From a checkpoint of a small transformer trained on Wikipedia: 8 heads of 64, embeddings untied during training.
Each number is 128 + 32 x the weight over its row's rms, rounded and kept within 0 to 255. Layers, rows and columns count from 0. The size above them is the row's rms in percent of the matrix's.

# layer 4 attention value, 512x512, rms 0.0785, rows 444-447, columns 128-255
size [ 96  98  97  96]
[[115 184 107 152 197 124 151 143 111 145 149  92 112  63 111 109 113  98 151 184 143 138 111 115 155 144  85 126 145 147 149 130 141 141  90 118  93 192  99 104  97 144 129  98 187 126 144  81  63 103 113 184  67 159 158 112 123 126  89 121 110 146 117 121 134 108  29 100  91  69 156  98  64 103 176 133 128 107 156 139 128  99  81  76 133 137 122  92 156 133 138 146 175 190 120 149 177 117  92 155 173 105 130 102   9 154 110 171  68 151 158 157 156 140 133  91 135  70 159 102 118 101  81 107 105  93 150 171]
 [187 172 207 115 124 185 111 119 148 127 186  84 136  59  81 129 132 146 124 163 211 121  93 161 157 102 150 102 120 106 127 169 181 105 153 114 121 129 150 161 148 142 150 151 197 131 119  89 121  90 129 121 169 137 160 161 148 171 102 136 152 159 127 149 126  90 130 164 142 144  97 109 103 174 102 187 125 166 105 125 188  77 151 165 186 100 116 132 103 146 123  69 116 164  91 124 117 110 130 186 118 157 119  86 125 130 122 127 164 186 158 154 149  81 128 154 118 110 134 122 140 120  98 114 127  98 147  61]
 [145 180  82 107 159 125 133 129  90 101  78 124 140 111 120 135 193  82 179 104 115  75 135 101  82 103  71  94 153 118 131 111 136  93 127  98 102 101 170  83 117 116 107 119  79 137  76  95 131 119 165  72 116 107 143 150 115 110 143 180  95 122 141 152  79 100 152 112 104 167 168  78  53 167 149 150  89 121 102 142 133 121 159 143 151 120 113 129 170 108  85 123  38 163 147 110 108 151 144  90 105 160 212 138  97 163  85 138 130 122 124  57 159 152 154 151 125 118 132 118 137 161 200 139 168 121 118 149]
 [ 84 147  99  73 173  82 145 142 101 162 111 151 157 156 141 148  85 133 102  87 130 141 108 107 180  48 194 102  69 125  91 152 165 142 123 172 145 146 122 142  90  91 101  99 180 143  94 105 142  63  53 124 116  91 117 122 106 115 137 113 118 109  85 136 118 124 158 124 165  48  97  71 136 115 142 100  85 106 153  93 109 150 177  87  84 141 113 128 121 195 134 104 131  90 161 163 124 212  71 153 113 103  97 141 141 122 121 128  86 153  96 114 142 203 145 168 136 174  68  70 138  52 139 159 154 138 145  33]]
# layer 4 attention output (transposed), 512x512, rms 0.0735, rows 444-447, columns 128-255
size [ 99  97  95  98]
[[122 193 121 150 130 112 182 117  95 178 132 156 181 122  95 158 124 100 126 130 163 153 166 122  72 151 125 105  70 135 144 194 235  86 135  85 150 136 143 133 161 132 170 169 115 110 153 159  81 112 148 131 153  64 119 137 113 115 115 153 118  96  93 144 118 166 145 211 138 111 143  94 112 132  88 132  64 133 140 143 121 148 170  83 143 133 150 123 105  91 161 111 120 139 111 130 174 175 144 160 134 134 101 118  97 128 139 138 173 118 139 120 127 101  94 112 158 130 181 104 139  88 169  90 105 161 113 144]
 [ 88 124  96  81 112 130 166  81 102 151 152 137 109 139 143 121 113 131 147 147 168  81 101  81 167 122 177 139 111  88 154 161 122 154  64 225 129 132 129  79 122 117 177  72 127 137 142 188 129 144  50 128 117  91  92 102  86 121 148 169  88 144  90 131 106 107  79 114 152 129 154 128  88 120 132  58 124 132 114 129 115 132  97 118 124 137 116 145 177 142  92 146 138 131 124 132 149  93 111 207 116 114 169 110 134  95 225  88 133 139 130 243 123 149 101 125 145 131 130  84 107 166 104 128 154 109 133 117]
 [114  85 126  85 158 114 121  99 141  96 127 151 114 104  91  96 124 148 143 101 112 135 168 122 137 125  88 122  95 146  81 221 140 133 121  85 186 128 160 141 160 165 127 164 113  66 146 144 113 158 127 147 172 109  59 173 113 113 130 113 160  71 106 137 125 120  82 102 130  85 130 158 117  96 116 126 209  88 126 134 166  91 123 102 147 116  78  71 142 144 107 104 191 123 192  57 150 138 139 217 108 114 126  87 113  73 180 132 125  79 132 134  92 127 179  83 158 129 132 143  89 181 121 145 203 144  80 162]
 [122 107 147 203  97 158 108 138 135  84 159 142 117  91 105 103 108 142 174 129 172 159 157 119  69 185 103 119 131 145 137  97  84  63 126 173 133 134 133 161 144  85 156 142 121 137 163 147 137 165  96 158 127 159 154  66 133  85 102 173 162 123 140 124 104 166 113 122 117  91 168 153 113 140 108 145  70 126 115  83 142 115  98 161 123 196  98 150 105  84 128 180 131 121 122  90 149 141 154 162 150 189 142 131 146 164 146 154 128 100 132 210 110  98 143  55 106  70 143 168 131 144 129  91 128 103  92 122]]
# layer 4 attention query, 512x512, rms 0.0772, rows 448-470, columns 128-255
size [ 80  83  82  95  97  90  97  99 100 100  96 102 101 101 102 101  78  85  85  85  95  84 104]
[[163 128 119 145  89 166 114 102  52  75 163 123 170 171 138 161  90 112 143 126 132 151 101  85 136 134 181 138 125 216 115 129 146 195 125 123 150 150 130 145 136 192 129 138 160 155 126 178 117  91  81 146 162 137 116 107 117 184  54 144 139 165 143 114 116 161 129  99  90 132 108 110  73 147  52  65 163 133 118 100 151 139 160 154  94  97 195 107 120  68 144 119  79  97 157 170 118 123  79 161 172 143 202 182 128 135  85 182 132 119 119 107 121 148 129 157 152 119 120  91 110  74 117 148 149 135 162  99]
 [159  91 114 173 177 179 159 110 117  69 113 192 139 111 123 132 105 143  86 105  76 104 155 115 129 106 128  57 170 158 113 119  99 128 119  84 168 125 105 141  87 120 147 147 184 126 183 121 180  86 115 152 136 116 142 156  52  92 185 143 100  85 111 170 134 170 168 199 150 137 153  67 116 105 110 108 150 108 144 134 103  85  94 167 125 148 146 178 110 108 128 135 130 142 106 138 152 113 117 129 151 116 116 162 116 144 153  60 140 176  96 164 163 153  84 152 145 135  62 182  79 126 157 115 134 144 137 158]
 [153 154 154  78 105 149 120 146  90 144  81 144 121 139  67  77  91  68 163 149 146 115 148 216 155  78  82  89 175 113 162  85  90 134  91 102 146 155  59 165 139 123  94 145 127  75 117 153 183  91 161 136 129  77 143  93 153 121 119 179 125 101  97 147 134 145 118 153  87  95 169 223  96 139 135  84 129 175 102 144 187 144 182  92 169  81 117 157 118 147 116  90 154 135 120 116 150 127 160 106 144 100  89  88 118 114 114 136 120 152  75  91  92 111 139  87 145 101 131 208 156  55 148 120 146 119 176 147]
 [114 152 144 114 179 114 127 182 141 207 137 123 192 142  81 121 125 107 150 108 155 113 161 132 158 102 112 137  80 148 124 137  61 176 132 188 116 185 144 120 118 147 163 131 129 114 121 181 137 101 167 193 102 165 186 116  92 106 112 188 115 131  94 136 159 151  97 134 136 214  78 149 101  95 149 135 159 141 152 151  82 142 170 160 125 147 106 122 132  86 118 168 170 110 170 113 153 158 112 138 149 137 148 122 153 123 101 121 139 104 123  96 100  62  86 107 128 116 146 159 116 122 166 183 111 130 174 168]
 [131  90 108 114 170 182  98  85  67 118 108  91 105 118 187 150 186 130 104 122  77 123 132 143 138 153 123 143 151 119  92 155 112 113 177 109 131 156 138 140  83 161  73 142 100  97  57 145 167 154 116  91 171 195  91 152 124 104 140  95 169  84 155 137  95 128  93 139 102 102 125 102 159 166 101 134 110 144 115 129 107 106 150  81  44 159 182  92 145 180 167 143 150 132 106 112 130 102  98 118 127 131 145 135  52 107  86 164 176 173 130 131 167 145  90 208 128 101 100 121  80 148 110 105 138 103 163 177]
 [145  94 155 166 121 123 114 132 109  95 131 173 186  69  89 118 177 102 182 126  85 181 116 128  82 163 159 151  80 171  87 140 120 153 108 111 143  86 133 134 117 112 108 129 191 106 125 140 106 117  87 170 122  83 122 157 173 100 123 101 138  66 210  54 144 141  93  60  77 111 183 124 198 125  76  98 127 181  53 212 179 136  95 109  62 144 159 199  74  93 120 124  80 130  84 158 160 196 136 178 141 156 125 115 138 142 111 143 147  93 110 127 158 162 139 132 182 136 140 154 102 161 117 114 128 139  93 142]
 [107  98 119 111 110 106 140  82 113 137 135 179 173 167 143  75 171  95 141 189 108 132 146 145 144 104 198 136  72  89 103 133 102 169 101 128 102 130  97 162 148 157  81 110 135 121 121 165 145  51 121 180 167 117 127 103 134  72 147 103 142 104 175 180 128 121 157  83 160 151 144  53 100 149 138  65 130  73 140 193 165 156 175 176  81 101 113 174 109 125 157 120  85  53 133 140 109 128  76 126  77 135 135 201 177 131 146 122 125 206  91 143 160 133 105 102 144 154  97 155  86 138 158 152  69 136 121 104]
 [ 67 162 134 119  86 188 146 156 123 126  72  87 126 161 100 179 142 103 145 137 143 129 144 175 106  74 109  93  66 149  99 116 149 143 140 189 174 132 127 139 109  67 153 117  86 165 141  94 119 136 144 167 112  99 182 108  94 143 153 156 157 162  88 153 127 148 115 121 156 117  76  96 105  75 133 154 133 125 106  78 104  65 131 177 154 153 138 112 128 129 105 146 152 138 119 100  74  69 111 144 133 116 123 175 132  62 228 125 127 135 136 162 113 109 159 154 171  66 156  97 205 123 163 131 112 116 183 174]
 [210  95 133 101 214  78  97 183  99 165 128 127 115 114 127 140 112 135 127 135 139 117 106 158 145 127 156 170 108 139 100 142 101 245 137 124 132 122 137 110 113 128 142 112 154 122 136 110 173 201 138  80 134 173 118 124 142 124 138  94 158 145 140 158 113  86 137 157 113 150 153 132 111 125 117 174  91  98 180 117 171 101 171 194  91 123 117 146 106 116  86 131 170 157 155 144 147  69 131 134 150  99 158 170 104 135 115 136 115 124 152 115  99 147 107 118 172 130 164 164 131 154 135  80 112  79 113  74]
 [146 168 173 183 118 161 131 160  83 173 171  84 153 124  40 139 104  97  72 155 114 192  96 155 127  90 163  87 147 159  82 113 158 134 138 150 123  94  96  92 100 106  95 145 145 136 148 166 158 112 129 155 155  81 151  97 170 175  88 143 143 119 139 184 178 174 131 140 173  99 147  80 175  67 127 125  87 109 158  94 104 105 154 117 102  85 103 157  88 146 149 101 194  92  93 183 130 142  70 112 121 186  82 144 100 138 162 143 153 126 126 117 125 119  59 158  65  95  92 114 126 106  89 106 125 106  86 150]
 [ 73 117 154 145 189 118 117 128 111 158  93 147 154 100 158 134 114 143  74  81 128 106 147 139 165  83  94 118 108  91 151 122 200 134 165 127 143 102 158 130 105 139 129  83 139 167  93 126  66 158 112 178 129 140 143 129 148 113 113 179 121 150 111 149  56 166 124 123 139 152 146 120 155 124 131 159 112 128 131 155 115 152  89 150 177 120 142  61  95 165 143 156  93 146  83  82 105 115 139 128 108 138 170 154  87 182 162 171  94 126  56  72 140 146 170 122  94 112 145 165 140 135 143  77 144  88 149 109]
 [166 135  99 117 160 143  95 141  77 109 172 146 142 193 139  77 151 153 119  76 115  98  84 149 107  99 175  88 135 155 117 169 104 153  88  96 143 158  96 110 146 166 181 126 143 201 150 154 180 148 143 151 149 193 127 158 117  89 106 141 103 109 138 103 143 138 127 180 139 113 127 143 159 110 112 141 121 125 124  56 125 157 157 107 145 155 169 151 143  48 100 140 200 140 143  93 170  93 141 130 187 127 136 107 160 153 136 148 167 146 157 175 110  85 166  70 114 134 116 133 140 100 102 129 129 130 131 133]
 [178 125 149 106 106 158 117  55 147 148 124 126 194 113 125 134 159 167 105 118 133 111 100 138  93 149 110 160 142 146  83 113 111  89 139 139 108 163 128  89 151  88  87 116  94 172 133 144  89 168  95 174  86 122 119 140 109  85 102 131 127  98  98 182 145 106 131 147 205 136 161  92 141 197 102 159 137 133 187 161 123 146 167 169 126 133 123 168 137 127  94 112 166 109 153 137 145 147 184 153 125 126  96 111 131  88 170  83 119 172 139 121 181  86 119 103  85 138 141  92 130 115 161 108 123 161 134 113]
 [165  93  98 121  95 113  87  86 140 154  60  97 143  75 184  77  94 158 128 134 155 163  40 157 181 107 131 165  80 171 140 143  94 126 118 156 116 219 145 125 147 118 144 163 133 139 157 116 132 117 142 125  70 147 129 136 118 161 206  74 104 158 114 102 103 130 163  69 166 169 123 126 154 132 157  71 155 158 100 103 154 152 119 151 184 142 178 135 103  99 135  76 110 154 166 134 124 101 140 108 142 118  97 117 132  98 102 156 148 162 183  96 189  51 118 133 119 185 167 146 150 135 107 104 161 181 165 143]
 [113 130 106 131 150  54  43 183 106  54 187 124 119  94 123 148 111 190 168 110 191 137 133 161  86 115  89 147 102 132 129 110 132  98 100 147  97 112  89 148  47 101 159 109 133 108 114 171 138 124 168 132 176 171  89  79  71 148 100 139 119 114 126 107 122  94  99 138 151 124  83 148 145 172 100 127 112 107  98 140 107  89 116 140 135 153 165 115 148 101 129 111 125 102 103 104 112 127 148 129  92 116 112  91 134 138 129 121 119 106 160 130  63 159 109 127 120 105 166 113 114 133 131 131 104  79  97 134]
 [ 91  77 122 148  93  75 132 155 144 139 136 140  97 133 156 156 163  94 120 146 191 134 137 109 127 123  91 148 150 179 121 140  55 110 148 120 143 186 110 135 132 135 171 148  75 133 161 128 157 140 144 108 125 215 115 168 139 126 117 143 122  68 127  70 136  81 118 141 141 127 145  91 140 128 121 129 125 129 171  73 136 119 156  67 137 154 140  58 158  95 115  97 103 110 133 121 136 121 111  82 138  82  81 141 201 127  19 144 178 149 148 117 128 116 186 152  98 134 182  92 125 142 123 144 186 104 102 109]
 [106 102 146 137 157 129 107  91 111 115 156 140 138 136  74 108 115 151 126 142 151 131 165 186 158 116 183 135 118 141 152 152 144 141 148 147 148 122 105  76 128 173 199  90 123  99 167 172 115 117 182 163 153 110  78 152 121 131 178 137 149 121 140 164  79 171 133 120 131 138 139 110 189 133  85 103 150 192 118 129 128 116 154 133 128 168 132 127 200 182 115 169  84 129 101 114 152 187 165  93 126 105 170 126 140 156 107 110  95 106 142  96 160 131 138 128 136  84 123 147 191  92 165 122 129 150 191  92]
 [142 112 111 193 133 111 120 147 104  92 115 163  75 180  71 198  70 107  83 209 119 140 149 116 143 121  60  72  90 115 136 100 156 147  73 124 114 135 134 161 122 146  98 118 169 138 127  91 102 161  99 123 155  95 151 175 126 102 129 154 107 147 145 115 115 143  85 135 182 119  74 127 145 132 120 154 129 140 137 150  56 108 127 101  84  97 135 134 144  73 111 135 104  93 171 114 106 148 119  78 118 180 107 143  75 154 168 165 124  62 116 126 108 102 155 111 142 148 150 147 133 103 151 132 128  83 126 118]
 [141 113 158 134  70  66  96 123 185 143  82 128 102 160 134 102  81 127  77 127  89  83 163 162 155  86 107  97 115 172 147  70  93 154 135 165  86 136 170 125 121  81 134  82 171 138 192 155 129  88  87 128 111  83 150 150  84 122  76 146  53 162 135 193 164 127 141 115 131 126 135  81 165  77 119 123 100  26 145  58 119 120 115 135 108 163 131 120 146 131 134  61 134 142 122 112  97 150 138  91 115  90 122 107 125  89 222 122 134  89 136 129  98 134  89 121 113  99 144  84  92 119 107 153  84 105 192 109]
 [129 170 139 115 126 124 146  77 111 151 129 159 145 172 124 144  94 118 104 148 114 167  84 147  62 166 119 155  94 125 160 166 117 125 156 162 142  71 130 170  67 117 150 129 122 176 120 141 117 191 182 158 103  95 140  99  96 126 140  80 195 107 132 131 133 122 162 151 125 137  76 116 167  74 113  90 130 125 141 110 172 132 118 129 115 125 172 125 138 123 105  86  47 186  52 168 191 147 154 116 182 169  87 124 174 125 150 126 178  90 161  97 187  48  65 124 135  93 163  90 133 111 120 137 110 155 155 192]
 [144 192 127 169 121  88 141 151 156 162 142 153 186 156  98 136 129 129 118 128 135 115 101 126 153 142 104  96  67 145 160 120  62 126 104 132 138 136 110 144 161 102  99 128 134 142 106 161 192 113 158 120 160  83 137 144  80  83 110  92 203 109 108 170 167 155 107 167 117 146 127 124 164 115 144 128 199 111 151  96 142 127 159 154 190 104 127 154 124 107  96  88 174 141 180 191  91 121  74 129  91 108 115 109 117 151 134 117  90 149 143 126 124 153 110 131 126 135 129 108  94 109 209  89  99 158 117 113]
 [ 71  76 171 186 179 153 171 118 115 143  97 130 118 101  95 113 135 158 139 103 161 145 143 123  54 140  96 173 130 137  91 159 157 113 162 173 109  73 139 111 124 121 119 177 108  73  44  90 109 125 102 127 147 176 125 132 174 132 155 133 181 130 111 112 111 114  94 128 123 162 204  80 158 152 109 152 151 135 155 118 105  88 112  76 156 156 157  42 124 159 108 175 185  83 153 106  93 151 145 108 105 134 131 184 119 108 145 137 102 125 182 127 181 128  74  79 128 102 116 108 131 220 174 120 143 123 148  69]
 [134 162 140 163 107 124 167 145 136  78 138 133 138 106 177  98 107 116 143 119 170 174 106 184 118 138 142 137  94 113 159 131 133 134 179 124 187 104 116 145 117 140 124 133 156 149  41  97  57 145 124 163 144  90 109 138 135 165  81 128  59 107 158 103 134  92 123  86 150 136 151 137 141  80 133 139 180 157 144 139 162 122  89 109 140  97 164 133 141 133 130 124  99 161 137 134  75 134 150  71  93 129  96 110 165 167 143 141 120 104 103 115 120 119 157 145 135 217 180 142 118  88 145 165 195 138 131  99]]
# layer 4 attention key, 512x512, rms 0.0746, rows 448-470, columns 128-255
size [ 82  85  92  85  92  87 100 114 108  95 117 102  95  96  98 104  73  81  86  92  92  92 113]
[[ 71  58  93  96  92 135 128 118 149 113 107 150 101 163 116 136 190 171 123 162  95 123 196 122 136 156  75 119 170 150 132 140 121 153 119 180 117 143 151 136 106 104  89 204  89 138 182  86 106  90 157 108 184 154 162 108 150 137  79 130 146 133 105 106 149 125  98 133  88 137 112  94  58 159 179 122  81 125 109 166 155 178 180 133 167 190  96 122 110 132 124  44 104  95 132 144 128 123 158 149 146 158 123  84 113 145 102 130 178  91 111 155 184 150 142 118 146 126 125 142 156 107  89 141 150  44 139 112]
 [133 155 169 125 155 106 157 166  87  84 109  99 128 127 112 152 127 114 146 110 168 129  76 103  76  81 173  99 167  31 161 131 149 119 190 139 106 176 112  95 187 105 131 105  99 123  53 180 118 100  89 147 149 122 123  96  89  97  80 168 126  99 152 129  95 134 130 112  76 153 132 154  67 106 165 141  58 177 119 109 126 138 145 149 163 120  94  75 130 152 165 126 174 194 102 125 125 118 110  91 116  87 107  45 153 153  94 138 122  91 117 146  99 128 110  88  83 125 170 133  83 154 117 124  44 131  99 155]
 [139 138 191 137  65  95 137 151 113 121 171 117 124 106 101 131 191 164 128  93 124 152 112 113  70 196 122 131  62 134 145 118 135 139 116  85 104  97 126 136 156 160  75 103 139 118 153 144 136 160 120  48 111 169 146 164 121  96  89 157  92 178  87 104 141 122 147 100 123 124 107 131 154  88 113 176  89 147 132 156 149 126 122 105 115 134  99 124 151 114  93 130 132  72 122 209 127 107 134 151  68 134 151 102  68  98 162 137  88  91 125 135 111 121 135 179 158 141 141 111 154 129 160 154 134 111 121 126]
 [179 205 140 121 142 191 118 134 144 164 174 133 121 102 105 144  98  97 162  76 146 142  99 187 101  78 164 114  96 153 105 146 136 108  77 146 175 121 116 106 146 126 129 134 164 103 141 176 197  83 106 140 144 154 143  88 133 163 101 134  55 129  78 128 165 166 156 135 154 127  88 156 117 101 127 178 123 128 118 113  58 167 148 184 107  89 118 129 121  84 128 147 145  34 133 181 122  77 104 149 168 131  89 119 148 117 151 128 117 206 133 131  95 179  93  92 150 108 105 165 110 139 131 147 127  56 105 145]
 [ 64  81 161 111 102 121 134  96 159 105 135 181 143  93 137 115  92 175 145 141  87 130 118 161  98 125  72 156 106  78  80 152 195 130 117 216  96  73 111 163  96 142 194 114  66 157 180 150  84 194 142 127 104  34 147 144 122 141 133 148 152 140 147  80 120 124 138 129 104 106 121 131 127  65 145  88 144 161 141  66 152 132  64  65 137 148 161 144 140 181 134 147 134 121 109 121  93 111 139 112 113 105 118 138  96 124 165 129 208  74 107 118  80 147 141 142 126 103 180  63 150  92 157 120 105 148 154 151]
 [138  79 120 143 150 130 132 161 116 128  68 144 105  98 158 124 132 136 153  74 104  99 112 169 180 119 162 157 171 101 120 143  76 180 114  62 141 180 121 156 160 139 214 161 116 183 106 158 152 171 199  85  55  99 154 170  97  79  64 132 157 122 200  87 101  80 121 153 147 141 114 171 158 106 104 114 152 138 115 140 133 114 199  76 106 119  93 154 165 192 139 141 113 141  82  85 107 150 115 110 151 141 118 105 139 182  70 177  63 143 147 176 130  78 139 148 131 117 117  84 125 124 127 129  92 159  77 143]
 [140 157 152 177 165 151  77 131 131 151 130 119  89 148 145 125 149  86 102 139 121 163 146 119 143 107 105 150 135 148 132 132  78 107 126 128 132 162 107 126 154 135 113 103 115 156 116 179 159 133 185 115 191 148 132  72  81 109  67  66 132 118 125 150 175 123 127 184  84 105 124 130 118 167 134 105 119 116 152 105 129 114 156 121 114 127 107 104 108  98  30 117 195 158 115 160 152  79 122 120 185 165 111 133 160 141  64 111 124 141 103 180 148 156 143 108 151 103  82 174 108 128 146 125 182 137 103 126]
 [132 121 163 101 163 125 130 181 104 134 137  81 169 143 154 148 116 134 104  95 128 159 150 128 121 111 121 179 140 150 154  74 102 127 115 156  89  61 124  67  88 164  33  83 172 128 202 139 108 137 105 137 112 125  99  74 159 129 110  95  75 127 128  90 138 110  94 145 164 116  75  80 157 129 166 157 139 104 143 140 138 143 153 106 154 122 106 132  89 144 163 128 130   0 167 146 174  77 130  94 112 158  95 162  96 131 125 140 115 159 122 145  88 143 141  82 109 115 142 249  38  87 105 120 117 127 139 119]
 [110 131 106 152 102  76 121  79  70 107 102 142 149 109 149 105  82 114 153 165 125 130 109  77 123 149  86 154 139 106 145 108 146 150 120  42 124  93 101 117 130  99  91 132 117 142 137 118 114  98 146 119  97 201 136 134 126 125 107 168 135 113 155 129  99 147 208 133 189 154 178 158 137 109 128  90 131 200 103  90  83 120  99 139 138 121 179 133 144 102  60 171 186 164 126 100  88 153 147  60 167  90 122 108 147 105 187 109 120 117 129  78 137 164 149 128 120 154 101 183 152  96 132 158 115 165 137 157]
 [131 143 103 126 133 159 100 166 167 158  84 106 202 168 144 138 164 104 157 147  66 165 139 130 200 152 136 174 146  75 147  98 168 150 154 143 220 161 170 100 107  74 129 107 140 175  95 155 162 103 153 105 125 126 104 164 134 116 172  87 163 134 137  88 111 127  60 120 173 114 168 134 124 112  78 144 146 126 156 124 143  90 142 107 159  97 113 129 144 161 123 120  65 135 135 119 121  87 176 112  56  84  91 130 104 140 139  96 153 190 168 121  78  82 176 146 173  83 161 106 149 158 209 109 159 129 158  90]
 [165 169  99 128 111 149  44 148 155 178 162 161 109  89 198 177 139 112  37  46 124 114 119 139 157 129 129  92 127 125 184 107 104 129 162 165 132 112 102  93 126 116  98  95 129 174 144 154  73  93 124 132 136  75  55 113 139 194 118  94  68 120 178  93  93  93  94 174 113 134  69 117 150 157 147 162 166  97  86 154 120 160 193 140 184 143 160 161 120 155 130  81 123 142 184 139 133  85 141 133 111 148  64  52 155  97 120 132 126 209 129 137  76 144 155  81 129 139 126 164 113 121 137 137 208 161  97 104]
 [179 151 137 174 139 174 121 127 125  88  77 199  91 142 134 143 131 183  60 165 115 112 139 155 110 110  97 136  89 104 148 144 159 130  65 122  96  99 108  93 124 113  93 122 108 134 110 134  98 153 115 142 124 131 115 133 172 138 115  96 159  74 133 116  95 122 110  90 111 103  83 136 143 144 136  79 123 173 134 150 153 135 167 128 105  91 137 142 132  92  86 123 127 151  93 183 117 133  71  93 160 113  82 139  74 150 143 102 120 114 103 119 126 151  83 119  86  85 173 134 173 103 150 140 152 158 135 140]
 [155 122 145 202 160 114 108 139 145 137 142 128 153 125 159 148 140 121 118 158 180  62 115 143 148 117 129 118 129 120 117  39  72  73 122 158 151  65 169 106 188  99 143 123 154 102 160  79 132  98 126 187  57 125 106  76 192 166 131 101 107 154 113 148  82 137  79 107 128 140  84 142 165 151 128 133 172  51 125 146  90 137 128  48 121 101 227 107 107 135 113  84 137 168 167 137 172  83 147 135 123 159 141  96 136 174 140 123 180 137 114 157 113 129 158 143 181 109  90 156 128 141 163  75 191 157 122 116]
 [ 89 115 131 100 159 109 165 142 115 118 139  63 113 126 101 176  81 135 135  79 150 127 154 141 119  74 149  83  84  83 132  82 146 155 128 135 139  84 126 120  92 102 115  98 136 126 116 125 172 131  84 125 147 152 142 103 130 143 115 215 168  99 147 136 131 156  96 137  98 140  75 137  56 126 149 135 131 119  99 126 100 101 204 113  80 133 110 127 128 138 161 177 150 136 169  98 139 184  89 184 159 171 132 132  98 199 153  93 146 109 161 126 128  76 165  70 128 109 130  73 148 165 107  88 120 149 144 158]
 [117 133 161 153 149 132  40 146 166 145 177 104 113  89 151 160 165 122 146 138 200  87 141  69 106 114  92 127 151 158 141 156 127  90 185  93 139 139 138 136 108 136  36 155 151 135 127 217 101 112 145 143 162 179  75 123 158 108 142  85 104 123 228  63 174  98 120 189 103 158 114 114 137 162 141 149 152 183 161 168 150 176 176 129 102 132  92 125 148 178 180 144 145 174 110 119 109 114 103  55 136 115  75 156 103 137 102 168 124 132 121  93 184 118 134 110 121 132 150 111  90  78  86 160 134 146 133  88]
 [187 157 208 114 170 120  91 149 127 124 102  84 149 183 148 107  93 119 181 137 124 143 148 171 113 127 165 151 135  77 110 144 149 129 129 155 132 151  65 128 117 125 166 122 151 113  60 128 111  71  97 119 171 140 110 166 169 130 121 120 153  88 156 171 135 106 137 120 161 168 130 143 131 184 155  76 115 128  94  62 112  75 187 142  67 134 144 151  92  98 148  97 155 124 167 155 139 139 127 109 152  99 114 160 143 164 107 112  92 183 135 173 149 154  70 155 129 167 108 145  90 150  85 124  63 118 150 156]
 [147 117 143  90  74 114 173  60  57 102 167 128 124 133 188 119 120 182 106  68 110 127 132 110 176 163  87 118 113 174 105 115 117 114 104 199 138 116 113 183 153 106 133 200 137 161  90 103 115 157 131 169 142 133 135 108 145 146 184 150 121  97  98 109 136 146 162 110 109 107  99 127 117 150 112  85 150  83 133  72 150 125 114 141 131 153 145  72 141 133  97  96 102  91 157 142 114 135 135 161 165 144 168 129 107  98 112 108  92 107 159 129 144 163 148 142 121 101  98 147  97 104 131  39 137 116 181 148]
 [161 139 113  70 114 155 155 137  86 122 136 170 134 170 111  30 165 156 100  70 168 110 121 110 174  73 212 106 186 118 151 139  71  84 164 123 151 110 126  91 109  84 151 115 169 130  95  72 122 121 113 173 161 167 129 163  61  97 130 146 223  79 110 140  92 141  92 178 140 165 167 133  84 109 150  70 103 135 118  87 154 116 147 171  89 169 121 148 158  92 146 163 130 116 164  97 120 117 132 150 161 126  86 114 175 113  89  95 163 168  80 171 163 123 159 137 148  70  65 139 106  91 196 143 142 151 117 152]
 [ 82 117 138  54 127 112 184 110 148 143  92  89 161 158 154 104 152 198 137 154 114 145  66 121 106 177 115  93 164 151 111 137  51 127 112 142 157 149 114 106 129 162 126 161 101  80 137 183 118  88  79 138 115 170 128 105  96 234 102 144 156 131  32 161 134 134 128 154 119 164 147 132  40 151 147 184 164 139 105  89 182 127 119 115 208 151 119 102 129 146 168 175  58 128 146  88 197 139 120 138 141 146 182 185 118 153  87 138 107 164 151 160 107 142 190 171 193 133 153 161 134  66 132 162 134 135 201 132]
 [205 137  92 192 137  80 144 137 167  96 183 135 162 103 140 113 155 170 117 138 161 106 128  47  76 121 120 132 188  73 114 119 115  84  95  75 116 122 138 120 102  98 167 133 139 151 137  45 187 136 113 131 174 115 127 119 139 169 155 167 105 171 145  87 147 115 119 136 102 148 112 120  99 112 154 143 146 187 146  61 152 120 163 158  77 123 114  83 135 119  91  87 122 138 135 143  91 109 129  66 175 112 194 171 109 109  72 103 193 157  84 111  94 160 108 146  82 103 121  69 120 113 123 118 136 119 127 123]
 [118 123 144 108 127 177  90 133 147 161 155 129 152 136 125  92  75 136  99  87 143 175 133  88 148 112 139 165 158 107 116  89  89 108 147 181 122 192 160 122 147 166  75  97 126 103 196 129 101 129  83 148 129  97 135  91 155 162 136 135 141 159  93 141 125 199 124 154 119 111 142 141 150 137 151 140 104 156 132 198 121 135 152 147 205 142 115 126 145  61 138 110 174 115 144 174 119 142 130 187 174 169 125 133 102 137  83 106 142 125 142  94 154 130 114  99 189 154 107 206 134  96 123 169  77 150 139 167]
 [107 114 154 145 104 146 170 173 130 162 116 188 170 152 112 202 131 130  77  99 152 166 116 164 158 174 153 123  89 134 109 122 159 142 152 142 155 123 118 142  80 142 182  96 148  84 178 150  51 115 155 113  86  86  95 144  84 117 101 112 133  95  97 132 139  79 152  89 159 108 101 194 109 128 184 135 119 139  83 110 136 194  61 103 142 124  71 185 166 176 128  74  93 121  95 143 126 113 128  76  30 103 119  97 162 126 150 127 127 114 128 165  91 103 154 124 127  92 176 137 130 137 184  81  80 154 155 127]
 [ 49 103 132  90 131  62 173 133 100 109  94 166  85 106  62 158 107 123 183 141 141 128 153 152 219 121 122 114 127 101  83 170 173 194  58 132 130 146  80 154 114 158 206 131 106 102 115 171 110 139 180  57  69  99 205 152 108  96 105 135 167 118 151 129 158 175 174 166  78 112 226 105 113  67  76  72 213 156 124  97 105  62 147 152 128 125 166 138 149 103 100 115 132 122  67 128 168 166 103 151  89  99 169 158 118 123 112 161 120  62 125 130 160  98 114 138 146 123 109 183 136 119 139 133 122 144 137 122]]